{"n_layer": 14, "d_model": 384, "n_head": 3, "n_kv_head": 3, "head_dim": 128, "d_mlp": 512, "vocab_size": 23304, "activation": "geglu", "norm": "rmsnorm", "norm_place": "pre", "norm_eps": 1e-06, "positions": "learned", "qk_norm": false, "attn_scale": 0.0884, "bias": "none", "tie_embeddings": false, "parallel_block": false, "init": "normal", "init_std_qkv": 0.0148, "init_std_o": 0.0, "init_std_up": 0.0148, "init_std_down": 0.0, "optimizer": "soap_variant", "lr": 0.00341, "lr_mult_qkv": 0.5, "beta1": 0.95, "beta2": 0.95, "lr_head": 0.00906, "grad_clip": 2.0, "warmup_steps": 200, "schedule": "wsd", "decay_fraction": 0.796, "decay_shape": "linear", "final_lr_fraction": 0.0, "batch_tokens": 131072, "seq_len": 512, "doc_mask": false, "train_tokens": 458400000, "steps": 3498, "dataset": "wikipedia_en"}
Each number is 500 + 40 x the weight over its row's rms, rounded and kept within 0 to 999. Layers, rows and columns count from 0. Numbers have three digits each. The size before them is the row's rms in percent of the matrix's.

# k: layer 9 attention key, 384x384, rms 0.0504, rows 57-127, columns 192-255
# q: layer 9 attention query, 384x384, rms 0.0487, rows 58-127, columns 192-255
# v: layer 9 attention value, 384x384, rms 0.0478, rows 0-29, columns 192-255
# o: layer 9 attention output (transposed), 384x384, rms 0.0781, rows 0-28, columns 192-255
k57 096:534445502450411564469557531509476476503481519474519438500498465489480501493474559454494476581472526457484516455442451545407511478441482531518542515518500542488493557491570479458479547448533420
q58 095:491507478495400483469461490540427485513544501503507450474516542524495566454534508528481511490524487501404482569532452499508517550449534510539503526454462537474463508519500362510500513508508464
k58 100:485457518486479518486422427535420474449530517483534538524504445447512532453503500553507450464541509484497510536479493540438533467489522437540541495496478503465482460528479541469510477463520450
q59 100:439541527496515525483473508498450526531518545510493498511511498531528588510454507451501515478527504523466442433527403463426450469575493492467547520522546491503526530473493543526522471498562529
k59 097:510602516509457460557536466576539467544523531464497512558491507513598430573453535521551463514540497488526480427508515508581487495590490492492526506513474517535471505517488515460536482482457483
q60 093:498514559483563462515416455512493452510445489536514537476479452490559404519422577504458526490462510470466521507465479426499537409503529518553455572473536472464437459484498464537447530500542557
k60 099:469499458524395549470486510425476523581476450472477494527461502492505522527499535513404617470515492430519502502438501470561540459462504507581401525489561466411489486466540506539455477416555524
q61 097:451461493536485523452519474506535599451550442476522425498510483502508506410547496512510612482548488524510522506473536460479466548435523530457474549503487463482473536483424513481412497493445451
k61 095:531545518479487423445467470474479511502492490475510509541511492543550452499502483511458499486513537531587523468507506427488415486558483501489507520463492540485434430497508528501451500484437569
q62 099:509522491510464514503519436549532546518518380494553499513495562489513450610531498481575464502521509518529495447452511408477514511475461485514460515482485511535481553473511507476483484508511495
k62 098:551513488474446486484517520457533454497541460520483452420533554507471533522523553545494449500471518612469480526445553498535467561470547411537513585502539539502525513507507490480560504572499497
q63 091:577457424488474487480459546441479480510503469486471528556484526498500448457412489501488547484541443478539501478520567530444464505492501540560484501562489520493472510421480521563488549469459522
k63 095:600534536473503414475529515468430490526521514496561483518532369466535497433521452544551489485455532516519546476514463495458486526533485506536520427479544541554505508454475465501558437514491506
q64 092:435480512472537526535483510468467505588539437466446576509494428526519473484598495497450541536456470571445518444448459531470535404492458467540496552457489473485524472513502503538494445506520521
k64 093:399546520519486473528538534535495552537434497524526503498540449456520506468457490495473524446567502542511448448438494492533607588488562524562489534493540481482471507558485524521510522545483450
q65 095:523510443498478546503491485558510535515533483426530454522491515484510569484513457436503461485536487464522519490470481495511501459469472498545461513511528434423444487458523493496561499553511535
k65 097:412467502516540478566543463551492527499504508531566533513462489512498500477490441481494494418542575463524467466519514504547529483476448469446494536554579541481481524483576541434486454484485509
q66 095:523463457529513541485542458486469525517532549450473525515539571449587516502557491444458440558546498512489556501470475492499469627472491517492482486484593500501482542506438465504507507481477486
k66 097:469534528577469509515496534530444443489527538523561446503495424471526537465446467557511489518495565485504487547433440482548470507533454546467524445447518537390500511505449576464523548490432451
q67 093:461525506460526482467505459523504528425550526504492491501517537533504442579600449537487507483496452545558525507616493435504487521542494472444514460574483528530433467485472544541521525552551474
k67 093:468501496510569500461438506544510502519546498477542444534513462618482522455424472456517483559562545504486535464491428506503390520489466579582470496547490550607458458452526448531540529532444475
q68 089:497587509490547512507524443512435529509415518469549499545488505547530505525521551490485480463494515498545465487491520419522448534496521526517532502513537560531487579487462540528511504513416535
k68 092:502439461424464539516496513398523487497463455469576416535414463513512584489613389472519549493572519526498518449491506455533519518558440608513523484472507515450479468542522489552503560500501496
q69 102:564496492501461493495507533496534500536497488489446493560520539509560532398488444434495442477451529519468549539474455546507539488434532542481543521521487461477530537488480527533556490508478425
k69 099:511523509482449463543523471489489524499523459442373536519472527470460472538511529471488496495503581453525512476469432472433475551470528512479504493537498476453512537507505496531552442552484551
q70 091:478449518465537516458455490593500468344519483569495486496455542529500510571475514642432468514451407584507506521457497474505535519468561493469486533511466558472577490464531548529509491490463485
k70 087:523514487475493489513522480526459524450532487517507631522471455550505444447486525459672433490468465470542558499484513408444501483514475497500421607498494430465552510535520495513478490493465537
q71 093:496558549558482455514505454485491536473409523471464531461435487501479467561552445511430490539460506526502501528491453474517502518529505562491509527447434454486509539535466558434489486538499453
k71 095:471533487465479473509499462501511467462523482477542529536494548513488446485503554435509443514507461473489425464593429541486487548562460501548503508461442527469464559587490451509486513522456482
q72 097:439387526513408521530480448522498457486480499531478441521533474499455525521455501501491409484468478491456496527479482456498480470524520479511525504492500536440509467551537426470506399588514454
k72 097:493444491456508501524497496439503553450486517480516491549495474553518489492474585544495449457533536524484552442469451519502580542513426499418528499543536469472504530541456516468531512490510485
q73 094:502515420471521531474541482516507482408460536403471491451523543523496489484438508471518523521472480452463534488515515475519512504627487531454475477514500535467394447501483437434511539524502594
k73 095:458561544502618520464435411432508521466526525590445538506564498550531502513476470503415496433437485500436571493517572474547529485532473463462513441558589564469480570463518534502469504494496538
q74 095:466508459518528496493488492489457456499507495467524538551503510539498480524477506534440498518482494593527443490480499535539532551550463559429533469512523469475419556482518560460477494483500478
k74 096:483500468520495504473567563533530479427532562520487474524558400481485490445468460473511508483456489488513499572531515518553520586507533569448545445475550446432515567552525459526539444512486501
q75 098:569499597507479602526465466588449479440496412487420508504424497531473517524528439540465570482467496518589517470460504513420478556458555451485462486450538513473523504453503528512497469503486452
k75 100:541477507492538453516528535501523430485485519417515529527469467520411527500510453501527417476520482518459581510562476490478513477501515469477521530501535465509499513493517378460433579468519505
q76 091:530474512512465473448529461383536514502456505527482498492538461483511497575525489488488541498534579510507529534499544552541507475476452551540490481478474478461524479480515521542431499461430502
k76 090:509543480538525533532493531443486475539495513477474473514505522529473455459482485470481505481484476507452453503482456512521512416531491485485424493500493503475486496464475515497509522546517474
q77 104:528514533487491498523509484511462497467530505493538491422485530514504471500483486461476495541512531489530479452469521479519513423554503489511473507516561504488467564503566478494570538448541507
k77 096:477468452516524495478509462474473496575484440570543480464634512467482505549437568515438493488511496490519454494489532551532516454455404472424516554468476467528493468500523552519519550500562476
q78 097:481464546511557501504507474453488517534528457505481419499500479511602525473449528521510456466505535555545449542489453590411488451480496505488496476519442462589527518407484514509509490512542507
k78 097:639532532524513526535439500464608472489501467504441529472500502461512549478536513553566562605573540445486494495433542489482531516487501487568530414555529490501563506468459440523501540522546444
q79 098:498502512455518480458520520516511533586591548532392481512544512571468419431505506528473475487495473492451490498393568517490511505476527523566488461525559505479488516542485456480471549516512457
k79 098:529519505472490495581494518456475514516496533465511504514521507453548535513470587526500517510473538426500580500495479559488507513544442426549530511518436463534425442466428519467525511417548431
q80 090:520523471488573513554522485550503465486496529471497528510580540478476504511517516550473549509518469481391493491510474480520471537523490503555458469501413543632461542485527451456549550485566428
k80 095:479501409535524546488513477552444488601541582519530456485443471520504514524541522522518595556509497515488527425445492535435472505476493490461452478459510441482501503510516532540536479467446564
q81 095:548529408535432510567516545580446522524520468501605466478553419525485499481550454507537519502486472476486538492529477554441511533501508483531497481533500565455510456545433475592476492451494434
k81 092:455559438479462506477462513552502556511481464489457551491557471502495499474539512469483533473535466509520529459563496517520466527492416563490471584493488478515480531483514502485571443511449527
q82 092:473520480503471497530426528517520441451504453522482459505467445477468504479469462511563478482513475465480483495475457470423486483469433496564526441509507597518496442483563491471492460443588506
k82 096:546491507510478455494441468519597531483490477424524582505454527517463468538484473541498528517454428453497449562516479540465572550487406483549514550509511559550524455470517466510443575452484511
q83 095:530498574454481505484514514481467522481531561518444497514455489463458467544533503568488504454474482532541480502443440522515495511507528501473453500522518473455566540411518525590491460467537439
k83 095:535457500513473503489501532477512524432469563573526538426490477527531488536555478479570449589465489542497500405475446513551516536507582499498591466500423485419504495602532454572501490560536433
q84 093:499504480526490469513549492468511493451497539535536461476493507553540508522516544531507473520499476501461482460521574476467479546475573489536518463487441574543499455497483523491430549445487564
k84 094:529590444533515509439426530497483517496449504464487492497445480518487446500477481442490577456493513502462516447503558482510550507443543548508472486570461544500489460484560506490484481442477453
q85 100:434463507508491447531549502528543410510500477523474532454508486520471522490444482544464510479450464459489468447509464474472504513537495524499522559560493405438494557530544522549508409540455496
k85 099:489513533557508510555471507520474551474527509496503505464536546510522460479456559430480553504550493481532474465520572544504494509577503455514486496515488479488526471534500480490533542429500488
q86 095:560506460503498501522517491499522515477518565490556511476512519446460508481623492487428472489513480570522530480540540511379480615407471427429506554538513491571470491496418474429494507487466558
k86 097:553522510484544511487538494515536559521529519500501382456538492511501553507510455635459500473552505501435556529501553457467435540542514474529496518444468585505499394533491521506391507481472542
q87 094:517508543508522502489450563479526449555504521519472477451531437447445490509411526453460452480627522517519571548499524514570472467532535396502435469465515516502484464467530469447480533454526451
k87 093:566425487477521578579588563431492527515526532458519508511507481506442444512467550505481566486443402491450416512522463510484492501444532455503569443511509594499569500523551480513512475584514514
q88 093:661557484494457507430495506505503458509489513453519484524545516490464463471510445488486496561529496554503474540566538494505472515416575508463531472565430473540444517474522452490526499508452507
k88 095:488523454491475468547476532494453504455510565450530479523549506531463534485478429544491531485520478483484472485454524546532452520504529489438448502487487468509480511541510487530489457479445481
q89 090:555458482609547574512490554453518515514468462512511534530454498509490537482538482446506482500492470524506549494551494502499519463497553476466524444463523486466547464478518482494458454475589498
k89 090:591538471507458478493501546511503471500488521524518545398442483471472514534551498494487484487530530559400519491512426484499485463500463447486589490491520516539521503487491518521463520534458476
q90 093:503482522490492438550498495520488553504505485539515485444522473498473508420501515499473478554518573551504552495455455518489408556503494489495490483438472479516564466505486528503464488530493463
k90 097:477451505458466545567548498475466550493479519446536498429511538537454466539490505461469476477548465520505580479541544524474445501512506491519512509473445450530580539467457541419523473578472461
q91 093:513413450525586481431509522548464548424568534507519529504457480502550456401468504449500498541466507522577435501493493472539424505569481501513472476483486394530453520552426468453475471473517533
k91 096:518548503460551458485541548468472536543538592501462515532469459534536479484517498558580536510572524480524530546633556490526450528469412428520480521467589536498461465510452419452585450545479466
q92 103:485483487396460579520513507480455445552494485452544464541579497517496482548475530516489476495468547416468526473487518445479511472560572516529520452436479496455453452508495508444410499521518547
k92 099:475545551492506587536471482510467521491442525556569465518523439496539541457490444536460546445481515498492499465462592512521526428510516452508441519489566537496479484457540485500524472499482492
q93 095:468491472507535520555549503491516488534476481507568505411493483479580563507512479468475488478429521496438468522571568456536523428506506500533506482504455522520520476557459476564504483514591544
k93 093:503591509572542520481516550531528540426497519549489469538457494430531494603524509482450538483441428435513468508428494534502544464517534495472391544543525473438473558573539541488461579517527555
q94 092:516504504479462527508501474473457541500563447584488404464493567502509552494522528491507542466493520513532539488491483481518604493433480454542464509428497508480496510474474484531495512486551480
k94 093:588498569545497501471540521503490480485490477391542542465534500420552518520561491495533512573522513481521473493522494489544523480423481489512494539498522457479437548513528454475518431486427504
q95 090:434462529477495535501476495517511521497521479542533504443475495586599565508435475474489519490506475509520506574424497559420490502444532550535517474522466437427470393545467551535510535514434461
k95 094:441480470520470478507521489527507530494530548493513483488534426565504421521520548585549540447548478507527527479432468511516551573441467447501519502505497468444493547534429478440489506526543468
q96 087:464495510540531519474514496516487496481484550527467524467490497515510463486473482508511559493480470466501526463478546486486552451540450464459387519542544472471469481491473517470450581554471501
k96 090:512420474550528547548537573417478478492493517493511545485494509465474538471524509563518456419497482551550556517549468514436423516545519464518541499463464454503502482484491506518448538480526523
q97 093:433519564482523441490458544487551569489545547497476520506524551460497476484509472489507479486451476547464518441533501489505448522543525544507482481500554455502519541477541551552472542541548484
k97 092:468501570504541548484453517459524486504506508573444564450417573478528468528471460505515459553492449550502522488517495459517480487519492459416479466470494556499471521482516469485584489497459446
q98 092:454473488456478461500470535457469462458523421466509483459452448440455503499551509448454575520476452495386491533558494545476499489506513550473484504541492510557487443450495450503519526518586539
k98 094:491531505523535539503438472476489512475447424471486503570476502530474537504435487515483533482498479456486433514565420549477560495521521494550526421511505536512508525491478475535502551487580527
q99 098:404463570503515477514478469561512545531525459382506477488435467434529536498493488418510456500548545471589470500515508609488555596503448515431563501494523533540557548448395552522499560502429477
k99 094:556456483562524505462452494511486453502545536573518533482505543440521564494530494544503529511514484522514497473530467524506406548524359500454497504492498516430545524470488546507524457460532522
q100 095:493450523489487451469522496530589496483487484504478478557529527430516528383507486528478460494454523509577545484547467524489457488430523480527491509485475453544488470582480563488520494475482474
k100 096:522475565474458512474515461449484475451480563483511560477505472558460460487476556537542436559547564531475531415590404485417513511488493553520531563503504443515416510506490466506513518527470512
q101 104:508477515531485456526572452513430527535410592577457435473511535512481504518448487522496558556473491512545488501480434527460504512393581424486438478521445467495519453501527528551493465499512525
k101 102:464498524502548538467588512419529451533484584539536494503532472557522519513482565503461523528553495518464467434417456456541478472509472475526515474519451512535455481527500493536557535418552488
q102 100:525518493445510540555626499489487433575482586519476451461513528517456412502472537474471475483518519545474516545547554495496513447450428514582567462456488500402461554520473458485490499485529563
k102 103:455509510488480454510486391455467458444411406500435440515507539516452556516527496487425525527529514479510494440457461500552494467502452446514502494523542468512543516439417547491536523539557417
q103 100:493636448484575447414514522554542476563439522502432547508504503453456521521554509530467513493495454516568458445481471544426449526498534494493443445505491511462503497519521492502483515490499492
k103 101:579528572484422494470459573564479438549538565504558488532605596441527524505495433468485485445590494529482487468518539449543449522503472539499481486511501508610427515478582460551488522594464531
q104 095:552509524503541545435515536629447526438568513477506514499545462534499492512476523435548492552496476492486391439534522468633504467491484489538441471479472493521479437497470484526458474467494561
k104 097:528538524516505452504538552486579478522477531501508477537558499450421530454563473476479484520502495496451482469511504426509478569500468558449427554431520585436498569470504478415456450464445491
q105 091:530422484512500503531516454492510471514492509579455508519513481479521501544503515451516496576463558498476507581476480512546450539547519476531508530535468568466531540517410508546549555539486506
k105 092:457529459512476494494478480493499576463530478436495495437456504464474471566521564531533561416473529489461526500493442518458546467460514452565495469532489480501492486539450485528497531536506526
q106 087:497510543486485463523507479429496487522381560476600468505512497514508541439479430506466486541536466468436471475523451532501451560552527525508527526561471549491497500514491510602473449505551475
k106 091:414445535468465494442496512513454464462484495500462553578506585549463480485511471488533470556544499488515498536467507567481528471412480532492506491512550515562434536513566510494459475488503478
q107 092:530449494574459505491502467514466515515492481513530454493478539509576514562468512458529485490485464525559475529488516457508458448488480523497532502528502455464440536505503473562544507511519519
k107 094:487485506529509522465485537484452539495509502526457501452554505494467436459478521497417567528506495472496510568508455494495451494537523480484535480457466453546488469485510472473558538529477533
q108 103:510506466458530551522519520450490476469495499488468482523480518523523491533497508533495532549450502432467440457540569511558540463475483501452503453484453489505508541510554466533523521509597561
k108 099:512517506502546493502521501463473464474436563472566506498546500423470560462537459516527467516475515498492493491505540486513493493448499474486556510529532492459526571487497528431509501468531490
q109 102:503503506533536413453499485560498512500513529515501505484484422485447530556497515493460567499482549511563550503553531452504510485489496562364526499426520398459493529486461515484503555490491478
k109 099:497561495523534462453500550517474531507482537502475588524433452500518541450465513547550422515541556532474499460492476522498457458492520531464454517430496500503507551535514499480429507523466460
q110 089:452421486537492530529472547552471496556492466524547463501460555427528467486481470519554520523480518451465434546447489544512543547460505501431474562603539504417512509515466496501589512518497477
k110 088:462451528521537450501497452458488554427553485437468412589530495464490500516535536492441438591521463491550490487476508474511434507492484524548497499514399448508455530483529484498501533516549527
q111 093:490532447551482489428462504535472519522485501465506510533518543475524432543501478535466465493467544485491484523520451495425515536508512465530538535587515559505533523518520500465491460534468522
k111 093:512438472485554529468455440545522515461490576536552532493517500513520522516464450567534540469545455522489510478545491490495428513460528435510454428542461516477454490472518537526535494517521499
q112 092:533554508489464460504449525510440448511480495510487453488519630471473443484481534515567500516527516452443506460507483499524491473479537517497576501543472444498502487448454441553484477520533466
k112 097:507507479575494531445532533531496473483512513473489537521514454481524462554521461516499513538451532490449509488431464512545472444497464475526490483450482489477487391468493530487618516537456545
q113 096:502483462509489545541507593472490466565504490508570501538519506474524534547459503439461549523508486480408458511502492524461496533514534503580533537577514466516378494562408438516466503486509507
k113 099:446541495553510522431519524503497524511594524504463481483529477505456496525490540501470499471489434563479471547452484524512480504449499506395483489496522579499560492520493477444536500478434462
q114 096:490542534615521501480446485492503523425462501445457520537478503531464510573454497434475483468512571533455510499451543524499534558473494448560464468469460539507483500513446493477466573493464514
k114 099:472534451492483519440564480479454480458524506521494457435446475505490520520494474487484536479550473525464500568528504525524503510448452494515586483530448506450495546483514533458522553512442518
q115 097:479531502522492473501512524417539504541470495438581519563468487516474495514388524376515520529562446462474460432452505507511492492488524530565534513512526487451500486446516575620465486500496536
k115 095:473513441522507618548439512575391537551474500464584556450512550554477553515488503550495540474516449504539492502503484547476494553508506453515524498466525489551504476513516581481521468496495517
q116 088:531450541518480522500461539571575524458441571458488555455459420522537500510490438528511404489459396592454519513475513450519493456473486474499492474463501501528546498499450519496534490565523485
k116 089:463472448555406583497563458496462529514519500541478533520520472536444439476460444501552506537568495529598593501521437517548519476543485514431499511508541474524499481537430484479428577496490536
q117 096:502511523548535484539467506556418453513512494447445497527526589382532568524530511505510494542441577443480552484585464482475442481487540547518549460493493511556509480548503516525502482547447502
k117 097:558490498615505485487431543576555483490526449502448505543533502457502439581506540451518477518508445475496482522529504480468535494487521497497499462536454522419554456450462456532512471564515504
q118 099:545502535466469545473505492508584480525518466503522568563492470443507524451494541531431471521473553499476438500573541490496484467532589499581490510530532529493466525570542449455475543505527531
k118 097:539559473476506507473537538435494501579485494527575554575547463464434530534448479449517460459483482422457486551413520563474497494469527553466521457477522513573495500535545545476458536486505487
q119 099:591386417459512390481524530476535491537532472533455475504528418455503498521598502508489459504496538455562488461460462597511508492470443528487446473505518511470506499536525546469531537478546446
k119 102:511501445441501460490474526471501456546469496499462513445530494533438452478525475512520522524461477453530522502441469510519462529486508532403515533541501532480470553458507364461495493492494467
q120 093:498436431403514434511450496467592494460584502525478466476450452526552414460456434524579516539500464519461494507511472495472478554569571515431519493523518540457523428516516481547538506586450471
k120 094:468499484552542536503426516453456473532516487574477454455505503506475427519434520540459551453483543462497537409541571439442457454543551486472512548441454503559481517472556540494499535520512438
q121 091:535524572496505537559427493551506552544522461536505590498471469465450467543514511456514527488491541501521488450515466544542458443466452507536474460520525570472541463481472587464445476458530556
k121 098:541483523493500551483483519516567528536497420444550473430511477465469579448555480498464536454429583470500509497488482583551446488534458471505486483465560490524443507592550466441520594498522466
q122 098:480491397449494459478443498511485487474441614413490470521491435496567566487345472498427525574501466525470539497533531460442507554505492460496494466506530507463417503455457567500513499527474480
k122 099:463477550503473485441565543495578485537478566480525528559460468548496489478430481572502562415529467484516491517470489515565447527509492486449515478533501523587485486458446481534487517525500486
q123 102:524469516564515514508499500513495475481521588533495573491437520472526490483503468501448479464477528487527486553508466503507483502466471462533426520472488530511566420562430496513478430520453493
k123 103:449499506523471434502511532569501537550487459514509546468463518473569539484518435473557455452480498442651483518456440506507463584441567485553537517482426525447509468497517457422431540450552522
q124 099:525531496449522465488494514600526504491565574554504459450524520506513483477554432532485538513527487612484477515447468552509481546503456520464533473473467541532505458500563587501530462521403506
k124 094:482523466504501493500454492484491476446506540451508600482444472509491504458509490475506587497446463494538513418485468448525415533545471509541554555491505494487442556518507500444501464515473556
q125 094:545491487507468552505502470445533538511447511467555472513581472487504484506451460449500506499465594561524434516585474525499507423497494394481600507466487475479507507488535474494505491530463526
k125 097:467584502489509535482463471517472542464451466525502500479433474546455502486477499477443570503539519527507432545384538584476474455489645458449456519544544528451471494463476567481457485554550488
q126 093:420505575530461504487561455490549490495508439539465540519480531460499493564447561448467488506497517534447538508543556471462485536535463524557473486542525551510424454506480518519471459492538560
k126 092:452546482500471524394548466457496578588510477437458530541439530574539531522481481522514544429507521529523518503515500574522516489449510469472476493466530560526492533578487511511451596583445468
q127 096:548505480488537527422597423512521483496502455486450458471516459516524528532482481450503559547547520403515525514477499592574488537501496488490471490502526506439510479564438438567516536553519394
k127 098:429498518503495458521486525523515546509530589492496512543497597496568503482530454486458494499478534504383547459515540529475425452462519370530492501433529466538462545543485475495486437501562512
v0 084:474475507477462469474535497434522457498475544443464478544432501517442573529519484472483489392520540472505481377554475525531556499496483484539489475503458517475512474406545490537448549490513479
o0 087:543523471471452477498574573517445479513455535484481444470555509577518523496441495534457521480534462483469539582457459425518527454567488464541476499478553506490463424497483491505441510479459441
v1 090:523521506456491511531536445492557394497466518484494575474537488463472485555506539526539436470550482490463511464475565467501472476497509453567428511508470539483560470444525555523413586561489504
o1 091:559479572546496500473458433466475526412529546512470429479535516547504471478505511534510475505515550504467446556472490402463533518443550547534461407479536489505483496511487486463551534513495542
v2 079:534522462452554527463544451488533442453487537496480429485527501498493508467480547522453453477510476457473545490513507464541499508468443502486483523405483505442496477479560472496520480471473543
o2 084:461456524468550516425462519511460477454560508418435512578443483523475491592536542538514593480470527550397442533454516524502488479495461524473478543438527503442464499492524520454461472443474521
v3 092:487504550480481493460455482526446442529428538489533519468532496511480486482458445537484365514440439496485552520460503443501470472440446472488486559480508483547551492554533514503465446604500480
o3 093:447542485454433449396546514430512464502543504500490544538530495527526548510498555523531522474543449427516477459547528452399442512488442538448535490506498473529405549549519462525441485471527509
v4 091:434519481487442497576524563522475469484425529556569519568559540497511437485461491541513478539532486458529479514562494554545480464469548499472441482550534521555497479502496405485563445537496552
o4 093:449538450443519500500462554477598485492428564551514545485503458482546512514453465534537609552508533527470488469512473536498479481517550508416565468534512513524534512535470455499515490545532503
v5 089:431544551480538474483483509557465488524458511454480458493490427439472429538497525496474449503523487512479566588469567550489524495417568560472509534434569491578533478463527519526461499429460481
o5 087:524507546552534455494498494467465554547465503532497538489463508501532453525484439553456465522546506496421572478422492490517465491503501476539493509561500495487557445560552501494525503502520474
v6 095:493457460430559483488481571490501533485522389417512499509498486486476484474574507501465546397504460534480434446530451498517570514520507591485445543617515531498553531540494572488504525488477508
o6 098:484479588498484521485478441517423574521577536509518439472532457574477461445514511431549461484501468501539632506466486476486517543549535526493497475530503447470483499465483453459459501536555543
v7 089:449495534479480515503511590525527469416415535469468480498458518460450581496408522472445460483455560446509557480576516467519455460502477478564526452454457498457474534514492473443420480494454519
o7 095:451539560499558430544507476573436497527497505583520469525492576436594452605498480475460441560528427486532437518515539454545481556486444474456493502466452489545480530565561498424503481540529529
v8 091:492506533519529490507507548515492475510440523519487515526445474526537439581532473480581519573448554455459505361500472448534522465436513548556463474473521450546545517445537476537448578529510483
o8 094:488494479487466550428493541512503521508551536562521554454561527466507489464478414533544545600453527514510476503510463461577436455454398458446488475502540519521511496524442525511504533475503515
v9 086:472524446485464466544508531463542494569519487495487553516406427516491528505542442436477434582463540492447437475507500518621446499509474484466469546471478559484426507452530483557504500529526509
o9 088:502500502504563548382501519469479600483506484464528507474546497490463520546496509486521516489493476525466488465514439527534414482507556460506511590465516513462521487485492500515442517495488493
v10 085:551500529501583488547471474477530546554423479427462470484586481456440497528527522474492529478510531448521513516527495501495480466487629552453477471495510494522539404517559453452454484540539537
o10 089:509425594524510485518519511524515544490520484498490538455498436552454524530515534556558486498530504551573463522496405486476480549476512558515523479478480477479535486585494560544502535573478557
v11 087:489476466503494533509519464379459430465527490453514444539413485468546561513474542439508466520509496571506454599516465440498490517467487493433446492447467485530500469494525447526438508488553457
o11 090:538492391517467526429529515576434508480509543489472443489519480495494487532475514504508564495508505518471511536506484586501465515518353499502595453493435515488474559520502490533430548570459468
v12 091:476477491455542497578525527479536537455509514479428524474523580458511554529518416523516543477526421455418555453485461445522490525464486537493490483492485522461490520443507521509514446483505534
o12 093:576578541474495533509561453460512453486510528516522515549508481511502586423550509437520545525434526495472461522592569518521526510477414496513519497565591570542437476484484464466442504474486474
v13 080:493515480487474442507558458509539504588557524448502508475434457584493552573492432533510472611503495466423530463508499443535492522555418515473439528469552490484508504485547453459593462545479468
o13 083:525490506453499534457478528456535551536499539490478454451483422529571582459522552419448481512503498505497486518563497567524476531461470426443537528463507496484444493525409514584441498508518457
v14 100:484487588495491455506513466462542457507504479530439488515536448485485505544473477534449520513562484439532473442454504454486460521526402503566535474459445469513387448562555513453544503513496497
o14 100:448572446413525494472486545481486489444518513550538505435482467501485508503499557576488517490530473479488501490494564480504490447463513511481418539436424527595557479531502453535444475473511506
v15 090:558493545480597529466502545493526429472472547473487516526504506508437466476486565453490536549473470532486521538501569516518508511484489455463546546421470412468525486482477464556458499480448502
o15 092:532553569459491558508474476531551516419573473503545517492440478547477534629526553573555477550488524498482478521576526483464466482433498539520504528547494532529505493535492511514512449548471487
v16 084:564478502485518573453560544412485442566479517468484566487486459496475492479544527543577446477519582473462427535516459544379551477506513519497483557487483521512546464514459613528448518512499481
o16 088:558526492458477466466434472463432512470541438473512528508526502519440438458537518455535499574486485553514449500526442518508473482569520499538506483495463484516530540423484469489497473519462521
v17 079:547535473542539526521527482434468471439492508487400504450461456500503521491526573415470472497511468558502458522502545519433438515517506534557508487498578481446521543598516525534484546465434504
o17 085:536574492499488480497479434549485489490499533512459491501469490459529467584446483456520508476548525518493462567499542522548516492464427448547522572435442526483513541512574458473514378492521506
v18 081:419611483494484439509420480457441490486408507553483458552409540456546483548503488457526480489547435491497475449532474471532430511452521448545528430489557458474522470553418483502598535420475470
o18 084:437438506491466534419505454484531519460445551441464526471451451453539512403499474521501502543500457481545546474446465497517462406552504502443497507462465479507416508463546467477527463463566523
v19 085:428535558557514457540493486483557539540528457516501441522575510489514476408523488531545559477479492459602524559469470521490543492463531563528440481492454398577536495502516484457554417478483508
o19 086:508465455425525491479483539519558475493497438473590514459483524469495546515488522553517447547535408435517496494487515493493476456563565486472464486553521509423495485565479529445515497479559554
v20 092:520546448585520546564516475579474503575522490513476522437536497537437457563501462493483470568516429507507536493540488585509442527514451511468442466483467550450512425389549539487475563492469521
o20 091:532571535581509548553510501512497545435516522482450494452462525458426500579517544538563484536472550534506511444478406458479506475500505457488530484474560517508442466475528570493563504447516478
v21 085:547519514508484453497443533506527493493485508486498499496494495413512492429541483564442539506559432461491523509454500393511492485344452495533556524466553375549528563462487499460505463528466475
o21 089:443540469478554497487486452456518541484474500502494495503548498539485510478545450497537473496514439517546540480429560486466551452464498478576513612501549498569416529551509531494520544414541549
v22 093:522473509535499536474476475528516547575503520547441505431544587483525461506521601529521564453461503436521481565454448506470536533474486529454528452537443518526452513449526494417502466513491539
o22 094:521533554494458487565463546546497461592484433539497528480552511485473536485510528481518446460498480491491486456479487571439431478529553494553520465467557447495467461458519518508520516400526588
v23 086:441547442493483522573443514565441501535586508483448540450444531524483498533503493538542534532496499543487528565518495462524508453472579473523458490487473510510550525534524515486490427525450461
o23 091:493558525583529569433504569473550504519508524511509495491540451483494558527486397505487551491519523530428534483477525511518472594566493506487509540508499546500464519472440558489534501467505464
v24 095:500459476504488508556509588522429469542528452488501580451504443550505497535490490438427509561503558536547627482530511487484516487531438492457456565460488475477463467420460485452477500514488501
o24 098:472531555547525509505501505509535615496455551461462526548402517461471537449543587424556523538482480496495486512511487491517424539493484498492558493466476472585420589488525546534461542524496520
v25 085:509459466464483526506454590600444550504479449539458581493572523516474471530490494506477484561498473534605562531582565508552524534499447502463446507505476482540524526518495456501456406491523511
o25 089:430526521468532503542454536513510487527502535564530501590507481446495503471503481516478473482391518506503469473555497506503471494565549499471562467542535426502483495529464463516525487564523482
v26 087:500494534529494512482521421497481426480501568469450559444473565441517497528554510562501466501533516599497490487421566561409449509507473511492584539513522553477488521491434549454496544583539427
o26 095:484454553496521508509530413494540495563520429510530521550505472429496506448557566466448498543504495498546434460513481514475625467405479425528470510478470590543515533468526521469438504447481514
v27 085:453509503423508465491485469553475469527476494449504490558485504399505529525514501467559440496497440570562502506414577431544562507505513583504521500459487462556534488556481551522491488546558515
o27 086:542469530462534514462510490508522469506440442454482493536516518567466408490461477485455548453451448471459531498507543511519518494459542452485437537544421466539523491528464453482521483552489497
v28 088:505491462515543495519515527562458512446522534459528550527534471522470449431477503531491491490476473478563446569552470497489465526534496506490517557482498516479549532532420506530518450431536453
o28 093:512571442465511492526507496551472437383469523478490493518417498422508511515521508437519525543469478419517482447444468432497517409544527489522476545487499535510443601495471443487478495495462542
v29 088:517498505498449539495473492485515492525522541517471503483430361542582498484492505515546481576523546474472475474545499485597536482523492477490542503515479455516564485549427438499464485476566514